Each number is 50 + 15 x the weight over its row's rms, rounded and kept within 0 to 99. Layers, rows and columns count from 0. The size before them is the row's rms in percent of the matrix's.

# layer 13 MLP down, 96x256, rms 0.162, rows 0-95, columns 0-63
100:61 30 45 51 29 67 62 29 30 61 41 36 52 45 56 48 60 43 32 37 74 40 66 34 38 60 52 25 56 59 45 48 20 56 66 43 31 72 57 40 51 45 61 60 51 33 62 72 51 56 42 27 46 71 21 57 55 21 61 42 53 17 67 46
095:60 48 54 63 38 56 50 77 85 28 27 42 59 57 54 62 68 58 69 39 55 01 52 56 43 65 55 58 71 28 41 57 27 52 49 46 38 63 47 53 51 41 76 26 56 50 46 28 51 38 67 40 53 33 57 83 53 64 55 39 57 24 88 53
100:78 42 44 51 48 43 51 31 45 61 49 24 58 30 31 54 37 77 44 28 48 41 43 44 37 59 38 63 42 53 49 16 42 60 58 41 52 41 51 31 55 52 08 54 54 50 69 69 36 41 58 94 38 74 40 79 70 29 61 30 59 46 81 64
101:48 64 50 58 52 45 35 73 63 72 47 39 67 56 61 93 70 63 61 29 28 47 46 43 54 56 56 57 44 51 62 72 48 91 46 32 43 40 52 49 60 52 36 50 55 65 28 56 79 67 67 67 39 73 64 51 54 70 65 79 60 57 45 68
097:34 47 63 83 70 50 54 61 33 50 54 27 50 41 40 47 33 66 25 91 42 44 21 48 41 44 47 39 48 30 69 31 40 67 74 62 47 37 39 47 51 65 71 63 46 43 44 41 39 76 47 36 17 48 63 27 49 72 37 77 42 34 33 71
100:51 34 43 59 43 34 66 57 69 55 35 38 39 23 47 53 14 52 60 51 41 74 67 39 43 37 47 32 82 46 51 62 46 32 48 36 59 41 40 49 48 45 65 57 82 45 51 52 50 40 73 49 49 53 41 80 51 64 31 35 17 77 67 50
110:50 54 51 67 20 78 79 57 57 57 53 53 53 55 26 52 57 34 33 54 58 39 35 48 55 45 79 47 12 36 39 33 30 58 55 44 59 48 48 38 53 45 64 66 25 54 26 21 51 51 26 22 51 51 60 71 64 50 39 58 64 67 72 35
092:30 38 57 61 67 39 95 33 53 73 54 54 64 70 26 65 43 57 54 82 51 44 53 80 33 54 56 19 23 56 60 62 49 62 52 23 59 53 14 32 52 45 68 50 70 48 29 50 60 49 68 31 62 53 44 34 53 49 23 60 65 59 58 39
102:48 43 67 53 49 52 45 40 70 53 58 61 46 57 51 59 50 46 33 52 38 48 53 60 59 34 57 33 42 58 39 58 35 51 55 56 69 74 46 25 60 52 14 66 36 18 55 40 56 47 56 41 94 83 38 50 20 12 71 78 69 58 63 17
102:51 56 88 19 99 55 59 57 63 61 19 57 45 11 34 39 52 54 42 36 64 48 52 33 56 39 34 41 34 42 40 36 34 19 44 70 64 45 60 61 41 79 75 30 58 49 76 10 59 27 52 42 43 56 28 41 50 55 47 42 49 39 52 45
097:69 56 24 75 54 41 25 57 34 48 26 63 64 00 34 72 42 51 28 47 51 41 59 58 41 52 51 35 74 59 75 48 52 45 52 60 56 55 48 53 51 44 45 41 60 23 33 44 21 33 61 54 40 42 43 49 41 47 35 59 44 53 54 39
095:44 50 54 32 40 50 70 43 15 51 37 37 56 68 57 55 63 43 55 43 51 82 47 78 53 47 41 52 52 74 50 84 28 33 36 66 75 47 51 60 75 54 44 76 85 48 46 59 32 51 58 45 38 74 27 55 66 65 35 33 21 50 76 72
107:83 57 55 60 62 40 54 70 59 60 25 67 22 46 39 49 57 59 49 57 48 59 57 60 52 72 53 47 60 37 41 26 79 38 48 61 40 54 70 84 57 44 26 61 57 37 46 57 43 70 67 47 62 51 95 69 54 51 48 62 72 59 44 56
102:58 62 73 63 48 43 61 58 52 58 60 55 56 40 49 46 58 61 22 34 52 33 34 32 38 64 54 28 53 52 20 40 39 33 45 41 55 35 32 53 31 61 42 38 39 48 64 91 66 54 93 48 48 38 61 58 59 16 38 50 54 43 75 31
092:54 40 43 61 50 57 66 19 57 61 50 45 62 77 50 24 58 35 58 81 50 28 36 69 22 79 51 66 86 40 51 66 56 64 70 49 48 54 81 47 33 50 53 42 52 32 46 25 24 52 62 45 64 23 29 27 54 53 65 38 37 67 19 72
102:63 40 64 43 70 67 67 39 44 60 56 60 38 32 59 51 71 46 46 50 48 20 74 17 64 31 50 42 61 39 37 52 50 39 44 66 54 48 30 68 74 75 72 51 34 53 37 42 29 49 43 48 73 55 67 54 49 48 59 57 50 14 52 53
095:55 43 31 30 66 39 47 58 51 52 40 55 49 45 45 56 43 45 47 43 42 65 71 43 36 54 42 62 50 46 66 44 32 44 71 48 30 30 42 45 63 50 52 56 44 39 31 55 28 36 26 51 60 35 53 67 67 52 58 70 87 42 68 51
102:70 36 41 52 52 55 67 51 57 64 55 46 65 36 33 75 25 52 51 49 38 31 66 63 58 46 81 51 27 65 51 35 58 55 67 18 53 52 60 44 54 66 56 35 28 38 41 49 11 53 09 66 67 56 30 66 50 49 98 48 71 42 27 39
090:48 54 47 62 59 54 41 57 65 48 47 40 27 36 53 62 79 54 57 68 47 59 66 58 45 50 47 62 61 52 51 37 47 83 72 50 73 69 47 37 41 23 32 59 63 46 74 73 48 38 40 33 28 89 35 52 28 39 39 67 59 37 48 64
103:58 63 40 49 52 73 57 71 36 29 50 33 54 53 25 56 54 49 34 64 30 39 58 64 52 83 56 45 64 55 60 51 54 57 63 39 54 75 25 45 50 34 54 49 57 29 48 82 50 36 61 51 53 55 26 57 55 44 39 31 42 38 36 63
099:32 41 40 36 57 27 42 36 47 31 67 54 38 18 46 37 59 44 51 48 62 46 56 49 54 33 59 38 45 58 69 22 47 64 54 45 31 50 57 62 57 55 33 70 69 59 17 49 79 44 26 55 68 49 52 44 63 58 57 61 37 51 43 40
101:23 76 47 52 66 75 59 66 22 54 38 52 49 66 69 42 37 31 30 66 46 53 49 57 53 46 35 52 46 73 42 81 46 07 45 59 77 41 41 44 64 59 54 69 50 65 48 53 39 36 26 64 23 71 68 67 25 55 62 70 53 60 36 80
100:37 44 58 27 51 75 51 50 61 65 38 56 57 64 46 39 65 23 56 47 21 23 57 77 48 55 61 49 65 40 36 31 41 42 44 67 58 36 52 29 44 67 47 54 56 42 12 43 49 52 41 52 56 51 42 30 58 36 21 64 70 69 60 60
103:65 40 64 61 44 66 43 50 63 41 75 46 48 72 33 51 50 34 61 47 60 65 45 61 36 63 57 47 43 31 60 80 54 58 29 56 51 21 37 45 35 02 61 23 46 46 33 51 50 33 60 56 48 58 56 72 40 32 67 23 60 53 65 72
096:24 51 56 67 40 21 42 53 44 25 05 53 66 57 58 48 33 57 51 39 64 39 32 76 63 64 49 44 59 67 50 44 54 65 78 55 58 59 87 47 45 31 26 48 60 36 58 66 66 75 27 32 48 49 44 55 33 49 51 36 60 36 48 14
105:30 42 50 57 72 53 74 66 53 47 50 65 47 33 64 51 23 69 45 36 38 33 69 54 51 20 45 58 13 63 56 22 63 58 92 39 38 37 42 66 47 31 67 25 68 41 48 31 56 48 65 50 90 58 43 37 40 54 56 37 55 42 51 35
099:43 56 79 57 12 38 39 72 55 47 58 52 60 58 73 63 45 53 60 30 52 42 30 60 61 50 44 45 58 60 45 50 58 53 58 41 31 40 35 45 45 42 47 69 27 62 50 60 58 27 48 69 51 64 53 59 66 49 39 52 30 33 42 65
112:42 35 60 72 37 71 31 36 63 18 37 57 80 46 43 36 56 77 30 41 43 40 32 18 74 67 59 44 51 65 19 40 66 50 36 58 48 47 15 45 48 33 46 41 74 60 51 28 73 50 42 37 47 52 33 44 39 39 91 68 64 22 34 47
102:42 43 46 49 44 71 72 13 59 47 30 48 38 63 56 45 56 44 27 79 02 59 66 64 48 54 66 90 55 58 58 54 61 35 42 52 63 51 33 38 70 56 38 79 41 51 44 53 60 61 43 34 44 47 45 43 43 62 36 61 52 40 56 65
100:16 48 56 58 48 49 15 42 54 55 45 60 46 43 50 72 49 22 20 40 39 15 31 45 24 24 35 14 26 37 38 54 45 35 75 48 71 40 16 92 46 44 57 33 58 41 50 50 52 39 61 47 44 32 84 27 39 46 62 39 59 53 45 44
107:66 66 52 84 46 57 47 54 44 54 43 24 47 53 33 57 57 37 41 31 61 61 57 84 59 65 49 59 36 37 34 50 55 64 46 14 40 58 33 51 27 39 56 49 39 34 27 37 50 21 70 38 62 53 33 49 47 23 53 56 76 54 37 43
104:29 65 34 61 40 51 59 37 37 45 64 64 94 44 26 55 68 44 64 38 46 40 75 49 61 59 43 36 49 79 46 64 72 57 55 55 38 43 40 57 33 49 50 43 68 71 35 77 65 66 38 61 49 42 58 60 24 48 58 46 77 64 44 41
093:86 44 46 44 81 48 37 60 49 66 74 41 37 53 30 54 42 24 53 48 37 60 48 64 43 56 38 44 50 33 46 53 78 46 50 47 57 55 48 06 46 61 69 42 61 77 73 61 39 57 28 77 30 33 56 53 56 38 51 48 50 53 57 53
105:42 08 75 57 63 49 31 41 10 51 51 59 68 68 54 48 39 42 44 67 30 47 60 72 57 33 28 14 25 69 62 44 40 45 49 47 46 46 29 54 41 70 51 62 52 41 40 50 46 57 59 22 39 42 37 41 33 46 58 57 61 26 22 30
100:40 21 83 38 64 54 66 41 56 24 61 71 52 67 65 36 61 32 57 56 26 24 80 65 38 59 44 23 56 47 52 24 58 64 35 34 69 79 40 48 48 43 78 81 34 20 47 41 51 22 43 69 47 60 51 71 67 48 59 46 32 49 51 59
097:46 67 47 78 41 37 54 57 48 49 54 34 78 40 37 47 36 60 26 43 65 49 26 53 28 52 71 49 27 46 57 50 44 40 56 53 69 56 46 45 68 66 77 59 50 61 28 22 80 28 57 72 80 33 34 57 57 63 71 34 62 30 61 51
100:48 23 62 64 68 55 59 42 49 54 58 81 50 60 56 41 54 34 46 90 82 56 60 36 53 63 47 54 47 56 28 50 50 41 57 72 61 41 38 26 63 60 47 77 11 61 41 60 62 46 77 35 58 50 42 54 38 53 37 44 42 32 57 61
092:57 65 44 38 52 46 13 42 77 49 53 63 31 36 74 50 34 57 69 52 42 43 15 46 25 57 47 40 51 31 36 41 62 44 26 26 59 53 37 42 81 41 49 48 39 43 48 43 46 67 65 78 31 62 31 47 51 26 23 50 15 46 51 76
098:30 48 64 55 62 77 28 61 44 56 47 46 53 45 63 49 60 59 31 37 55 60 53 52 47 49 35 70 27 37 48 75 56 36 54 51 61 47 44 27 71 39 71 64 45 54 60 00 41 35 49 50 69 48 80 52 67 60 76 51 47 96 46 44
095:72 45 91 64 45 39 38 31 61 34 60 45 28 29 50 40 46 56 22 29 57 81 76 51 73 51 62 42 44 58 46 24 24 47 42 31 47 67 67 25 40 37 27 41 39 62 39 66 52 69 62 34 46 74 55 57 37 45 64 58 38 65 50 37
100:23 58 52 56 34 48 39 49 55 40 43 68 44 46 56 57 37 42 46 58 41 28 51 65 43 50 35 46 58 73 40 53 62 65 59 57 35 64 73 61 57 18 55 41 54 53 69 41 50 57 51 13 55 66 44 78 49 66 31 68 38 57 10 53
102:25 39 43 43 58 62 47 47 53 68 32 67 57 57 58 58 62 60 49 29 61 61 73 60 50 48 56 60 51 41 77 59 44 62 58 58 58 51 56 51 87 38 12 62 62 50 44 48 39 77 27 71 60 80 57 57 59 53 39 40 39 28 72 51
111:47 49 57 59 51 67 40 60 62 47 48 48 45 74 60 36 43 69 50 56 56 60 57 30 31 58 64 39 40 41 61 46 57 35 38 43 44 76 50 37 55 48 50 56 47 63 38 77 40 85 51 64 70 48 64 24 16 64 71 27 32 38 43 39
101:40 62 63 58 58 32 45 52 66 60 47 77 48 41 46 60 53 72 81 51 56 41 40 40 55 39 46 65 52 35 51 48 37 50 69 74 22 37 51 53 78 41 68 50 51 83 79 74 53 42 83 43 29 35 39 43 70 53 44 59 45 39 34 67
096:58 43 46 75 82 43 68 62 43 54 22 29 41 57 27 40 82 58 66 42 48 12 30 51 45 44 40 43 19 49 55 65 56 61 60 46 70 52 38 67 96 58 32 42 34 66 74 52 36 41 37 60 40 15 75 62 45 60 54 39 23 82 53 66
102:40 37 46 51 35 46 56 64 66 41 49 54 34 34 42 40 48 42 54 48 50 43 53 41 43 67 46 61 61 46 50 64 71 65 42 41 55 69 54 64 60 46 51 63 40 33 33 56 77 63 45 47 30 50 55 40 43 51 34 57 45 46 52 76
110:64 38 46 36 61 51 33 63 65 52 26 60 56 61 34 86 46 71 35 36 68 50 36 52 77 37 68 59 36 54 39 72 58 21 34 44 50 29 64 58 56 27 19 58 45 12 40 59 51 60 57 42 64 54 38 54 44 63 47 47 61 42 43 40
097:57 48 26 78 51 57 67 63 47 43 25 41 54 56 61 55 50 38 65 52 55 64 16 57 60 70 44 50 58 45 61 59 49 51 67 37 21 56 57 55 17 55 50 47 45 44 51 62 79 51 27 26 42 53 62 30 53 49 60 33 40 42 37 59
104:76 47 21 49 50 64 21 46 52 33 39 54 56 61 56 47 62 36 58 42 54 29 38 38 73 80 43 58 75 61 80 65 56 44 49 56 38 55 46 52 49 31 21 40 33 42 32 48 55 20 54 63 40 80 58 45 46 30 52 53 52 59 45 32
101:41 53 87 31 53 49 35 28 42 36 64 58 49 84 46 44 77 41 31 49 50 52 46 37 24 49 17 64 89 31 32 69 59 52 60 78 50 53 50 47 28 31 47 22 80 54 78 34 43 50 58 55 31 51 32 68 56 33 46 59 60 58 82 54
106:74 50 53 42 53 67 41 32 46 51 48 82 31 48 64 63 14 54 47 61 56 50 81 51 27 66 46 47 62 45 48 35 51 52 61 18 26 48 28 49 79 35 28 38 54 28 76 57 48 37 43 67 41 43 58 64 62 48 53 40 69 82 52 63
099:44 57 56 41 31 50 67 41 48 56 78 56 47 43 64 74 53 47 60 78 27 76 42 61 78 55 54 61 37 61 53 35 65 46 64 74 71 53 70 51 35 31 55 72 41 52 75 43 19 70 61 33 43 42 32 35 61 49 54 00 42 64 50 37
096:54 33 69 68 54 04 71 41 40 60 59 68 18 61 53 47 30 40 60 76 73 22 64 62 48 48 85 43 23 61 48 50 51 53 54 60 68 52 66 52 44 62 28 35 43 59 37 54 60 48 55 33 49 51 51 42 46 64 44 66 50 38 54 50
104:40 59 50 29 51 57 40 80 39 42 45 79 60 44 42 60 42 51 31 37 52 76 47 49 90 54 51 59 32 59 43 56 35 70 61 40 60 45 49 36 59 57 63 63 58 66 92 61 54 59 53 39 56 71 38 62 54 87 59 57 50 66 41 50
091:45 56 59 41 44 44 30 56 35 51 63 56 56 15 57 57 41 45 69 57 43 29 68 49 47 70 36 56 37 45 54 22 36 47 65 38 60 52 50 62 33 14 38 58 25 45 62 62 68 55 41 75 48 61 66 48 82 72 72 31 41 34 23 56
099:53 43 44 52 58 57 84 67 48 34 73 41 41 56 43 66 52 35 26 23 69 38 34 51 45 37 50 64 46 40 69 66 56 40 47 16 42 44 28 47 40 87 78 55 49 53 73 15 43 52 59 54 39 55 35 73 65 45 32 41 28 57 33 42
099:62 21 18 33 40 64 55 65 54 34 58 43 33 57 50 26 60 30 60 56 36 35 31 49 51 78 51 52 64 19 95 66 51 44 29 52 52 43 47 45 57 38 86 30 45 53 47 39 20 69 33 99 37 36 50 54 19 48 36 33 43 49 48 52
105:46 65 58 45 71 56 41 32 75 62 55 38 39 64 30 15 43 44 53 48 55 39 36 66 64 64 75 10 46 44 58 52 23 69 08 34 57 48 26 15 81 41 22 51 55 48 33 75 42 52 53 36 57 58 48 41 52 35 54 41 46 59 63 48
107:78 53 52 53 44 34 94 03 00 50 60 34 72 51 46 59 65 51 23 31 36 06 49 28 37 44 52 35 61 22 25 43 31 48 45 57 38 39 32 59 35 30 37 40 57 50 51 49 70 40 57 84 43 52 55 25 53 37 53 50 85 45 23 45
108:55 40 72 56 23 47 41 49 53 28 17 63 58 17 56 29 46 59 40 10 39 55 55 28 42 57 52 45 53 25 46 72 44 30 48 71 60 75 48 65 42 31 27 24 61 49 60 47 22 51 33 51 69 36 37 45 35 60 15 66 39 56 56 46
088:57 55 44 47 76 79 24 56 63 53 86 61 59 53 61 44 50 58 53 38 65 55 43 65 53 54 71 51 73 84 32 40 34 60 36 54 41 79 39 56 18 46 46 58 35 34 55 39 65 58 44 51 26 49 43 76 50 61 65 35 33 46 31 61
107:47 40 28 51 60 49 62 69 66 99 67 56 30 53 80 63 37 71 76 73 65 62 61 63 53 85 29 49 39 75 52 42 22 43 65 45 70 63 63 48 55 54 56 82 44 52 37 58 51 55 34 40 46 51 45 57 55 62 71 49 51 46 77 82
097:75 48 39 34 67 43 65 78 48 38 51 43 21 52 70 44 63 29 33 50 30 45 44 43 54 29 09 40 41 38 30 39 18 69 65 60 66 53 48 56 70 56 65 72 41 50 45 06 39 35 58 58 60 40 69 56 62 70 56 87 44 38 34 64
100:56 46 75 42 14 56 33 34 79 19 54 18 71 57 45 46 54 91 42 64 33 50 66 36 68 54 56 42 57 46 45 46 28 27 57 67 60 28 23 64 37 38 76 38 62 49 75 41 74 53 34 48 73 37 41 69 61 38 48 29 70 30 50 42
091:57 70 55 53 59 56 39 38 43 45 36 44 88 43 62 53 55 37 51 62 36 59 26 52 45 40 51 69 38 17 68 52 62 43 50 44 42 39 74 64 74 68 74 67 24 51 45 42 73 57 55 42 31 42 43 44 52 64 66 70 36 42 46 51
095:63 41 49 51 66 60 65 44 64 55 45 34 53 61 67 63 63 41 47 83 47 69 44 40 55 51 63 54 48 52 34 48 58 61 24 61 58 30 47 82 51 56 53 48 34 56 66 49 56 41 82 60 24 64 77 63 61 70 48 71 40 52 30 42
096:45 66 47 35 58 60 74 83 34 45 79 50 41 64 67 42 60 56 51 34 88 51 61 80 56 58 72 66 41 54 69 59 76 71 50 56 50 42 42 70 45 46 71 88 63 15 57 41 71 23 24 38 40 71 56 50 63 70 42 50 60 78 41 58
093:50 36 65 18 45 33 52 53 50 79 65 67 51 40 54 76 41 67 59 30 53 57 43 69 54 44 56 56 60 31 67 37 47 71 51 21 87 42 59 65 41 22 21 66 78 73 57 66 52 65 55 54 56 34 55 64 44 78 24 43 74 58 39 65
101:48 32 47 46 35 47 33 44 77 40 17 72 27 42 47 58 41 46 67 40 28 41 49 50 54 43 33 59 75 45 54 60 36 34 02 49 50 08 72 55 54 41 49 73 48 37 57 28 47 40 48 66 38 47 56 46 49 67 53 72 64 41 42 67
111:22 25 54 77 60 47 42 41 64 41 42 45 53 49 43 30 68 57 65 25 57 15 39 45 26 46 77 31 43 65 43 41 50 44 59 44 46 99 45 30 55 36 42 42 38 53 47 73 68 58 51 33 45 47 80 53 32 44 56 59 42 51 69 30
092:74 67 51 31 21 45 59 37 52 76 51 39 56 60 30 30 50 58 68 56 65 44 45 53 52 60 63 73 42 59 41 38 43 64 46 56 60 35 63 29 65 70 55 47 61 81 54 96 56 33 78 45 58 32 36 43 70 50 29 33 49 66 63 71
099:37 26 47 67 43 37 47 54 43 27 37 47 48 39 34 22 59 41 48 44 51 49 50 57 62 66 52 65 76 58 62 32 53 52 64 67 48 59 61 56 30 50 61 30 47 52 38 52 54 84 38 57 72 34 49 29 27 39 43 65 44 48 34 73
106:30 39 48 62 79 39 58 86 44 42 28 69 61 65 50 37 59 36 38 70 53 45 31 50 40 67 59 44 49 37 41 30 35 33 56 54 33 67 49 41 33 60 21 60 46 49 50 72 50 59 50 74 65 35 19 32 57 41 61 41 32 50 65 47
093:50 47 53 36 23 47 35 38 39 42 41 57 53 58 56 58 64 54 62 57 19 54 47 46 55 38 42 43 30 61 36 65 47 59 47 25 79 48 85 71 38 26 37 71 33 75 53 41 72 48 66 62 51 76 29 57 79 28 49 74 75 55 34 42
108:40 85 55 66 25 46 46 36 50 32 75 48 67 42 39 59 36 65 24 49 56 42 65 41 27 38 45 49 62 31 26 39 54 61 82 29 43 42 50 36 58 44 28 50 56 42 45 73 39 25 68 85 58 40 62 57 59 58 42 45 48 28 36 34
097:67 54 18 64 47 44 64 36 51 42 63 58 15 40 49 68 64 56 50 57 67 50 42 29 50 51 37 36 46 41 81 38 68 47 58 37 44 56 57 43 61 52 74 55 70 32 62 68 73 55 54 34 53 48 54 37 31 62 79 35 62 78 55 15
102:51 41 38 66 69 31 30 29 51 51 57 77 30 25 14 67 34 60 43 21 53 45 72 67 67 50 67 69 62 32 51 58 35 76 54 34 40 59 43 54 72 43 54 49 71 39 71 76 40 43 22 59 75 38 81 69 44 63 21 37 38 64 37 53
096:51 32 26 60 17 43 50 46 44 50 58 51 65 51 75 45 56 47 42 53 39 34 54 65 53 40 74 51 75 45 57 32 65 37 57 44 40 34 45 49 51 73 45 89 20 44 25 49 28 40 47 71 42 53 71 45 43 25 50 39 38 53 69 81
094:12 68 49 67 53 58 61 89 59 25 59 34 53 49 45 27 38 27 60 45 76 27 41 67 53 30 60 63 32 50 71 33 47 48 38 67 39 57 76 64 43 77 57 64 51 53 64 32 68 45 55 64 55 62 52 42 37 24 65 47 37 43 23 72
101:54 26 41 46 66 49 59 75 61 38 37 57 49 35 70 54 58 61 57 63 69 53 64 53 40 44 84 44 39 79 46 47 47 38 83 59 50 55 11 35 39 40 83 62 30 38 42 60 51 39 49 68 47 42 68 59 63 66 47 51 61 81 31 58
103:52 51 67 52 56 29 30 46 27 56 36 61 42 19 46 52 36 57 53 61 44 39 52 64 54 33 61 58 52 51 30 66 38 49 44 71 57 50 27 68 41 35 32 28 55 47 69 71 47 51 48 44 59 10 48 62 42 34 66 48 46 64 34 36
099:54 55 51 36 33 42 50 47 57 60 57 64 46 83 39 34 96 80 60 58 76 40 82 51 56 49 59 62 59 69 29 33 62 45 53 41 71 55 45 56 66 39 59 32 29 46 48 29 68 32 30 46 40 28 47 43 56 41 32 32 61 52 40 38
099:69 41 46 20 49 49 59 70 48 43 73 46 40 55 66 52 24 63 62 48 39 59 25 39 69 40 50 29 40 23 60 48 23 43 39 37 37 54 68 35 46 69 38 53 63 38 42 29 63 50 44 72 45 35 47 58 46 35 44 88 40 28 53 61
105:14 81 62 55 63 78 27 80 37 39 59 72 36 47 68 28 38 28 38 42 56 40 28 50 47 82 45 64 73 74 76 52 63 69 39 55 43 46 55 60 32 33 34 57 56 21 46 31 49 63 47 44 51 91 53 42 56 54 65 67 55 43 44 55
094:53 17 36 51 25 40 77 34 45 65 67 37 48 31 59 78 60 65 34 44 27 44 52 66 85 50 35 36 57 36 25 46 41 49 80 64 43 46 40 51 51 41 47 59 46 53 58 55 59 46 64 54 55 57 27 54 26 40 62 44 60 60 28 47
094:25 63 61 52 40 56 44 50 62 62 18 42 48 75 45 55 21 47 46 58 57 60 46 37 33 29 37 56 18 40 60 40 42 57 51 49 63 53 74 67 43 44 36 59 40 38 55 31 65 53 46 56 38 46 64 66 08 48 51 28 48 66 67 76
097:68 24 47 70 49 55 57 64 53 12 51 47 38 43 66 43 63 19 63 53 75 36 46 42 36 50 99 52 39 43 50 61 52 47 24 41 68 54 56 66 22 49 38 52 25 42 40 49 55 53 34 38 48 23 34 53 55 36 52 50 54 47 30 66
100:52 82 53 56 81 60 52 44 52 43 56 46 40 38 62 48 62 32 43 49 21 52 36 11 65 64 37 53 37 32 71 48 38 57 11 45 60 43 56 66 40 55 63 62 33 42 20 20 34 29 56 69 70 42 36 70 62 18 55 45 51 67 39 65
110:36 44 62 89 53 31 49 44 57 42 80 45 36 59 27 42 66 51 55 52 42 62 48 45 50 63 73 69 45 33 48 59 42 33 40 37 63 50 49 50 56 44 40 46 54 36 31 40 40 40 20 31 41 59 33 55 75 33 60 47 51 41 42 21
091:67 46 64 23 69 68 63 83 46 33 46 45 47 64 79 59 25 36 47 68 60 48 54 59 36 66 55 66 79 55 41 40 41 49 65 53 27 67 58 51 61 41 58 50 72 38 45 63 65 36 40 41 44 62 45 62 42 73 50 60 58 61 75 35
096:56 51 59 23 74 71 60 62 51 69 65 59 34 51 68 56 40 49 52 53 51 50 43 54 47 64 54 60 34 33 48 28 45 28 54 58 43 38 52 62 27 57 68 29 40 46 64 44 67 51 53 25 68 45 53 41 40 47 58 44 61 39 24 62
101:47 54 50 51 27 44 57 58 37 72 70 73 52 31 40 10 43 84 40 51 45 45 40 63 24 63 66 59 49 44 34 58 44 73 63 64 70 47 42 64 28 23 84 06 73 81 45 38 53 48 64 30 55 61 54 63 39 70 45 25 41 63 64 53
093:44 49 34 52 48 36 40 43 58 47 34 75 36 39 40 56 96 56 52 59 55 47 53 49 53 41 44 60 30 20 31 34 34 19 52 50 51 30 28 30 64 57 32 61 69 18 59 84 59 54 41 59 27 53 00 29 66 60 59 46 32 65 29 44
107:36 36 29 51 36 20 43 42 37 77 53 66 65 18 47 57 22 67 62 41 61 18 38 66 54 47 47 39 53 60 85 33 40 46 64 71 55 43 66 82 75 47 54 58 53 23 49 38 32 54 22 64 54 41 61 56 56 53 51 58 47 44 65 63
100:38 36 81 51 50 44 30 52 45 51 49 80 49 61 95 50 53 22 37 56 11 46 54 51 64 31 33 61 85 69 31 19 41 50 42 42 35 37 49 47 45 42 68 51 42 41 63 58 43 66 57 59 79 68 23 62 10 51 34 49 47 40 18 34
099:40 76 51 42 37 34 57 54 39 64 36 51 57 46 69 44 59 33 46 31 46 69 41 63 39 32 47 41 65 57 36 44 64 64 68 57 48 58 38 41 51 37 51 62 39 59 69 31 51 76 81 46 54 17 66 28 52 34 70 69 59 72 58 49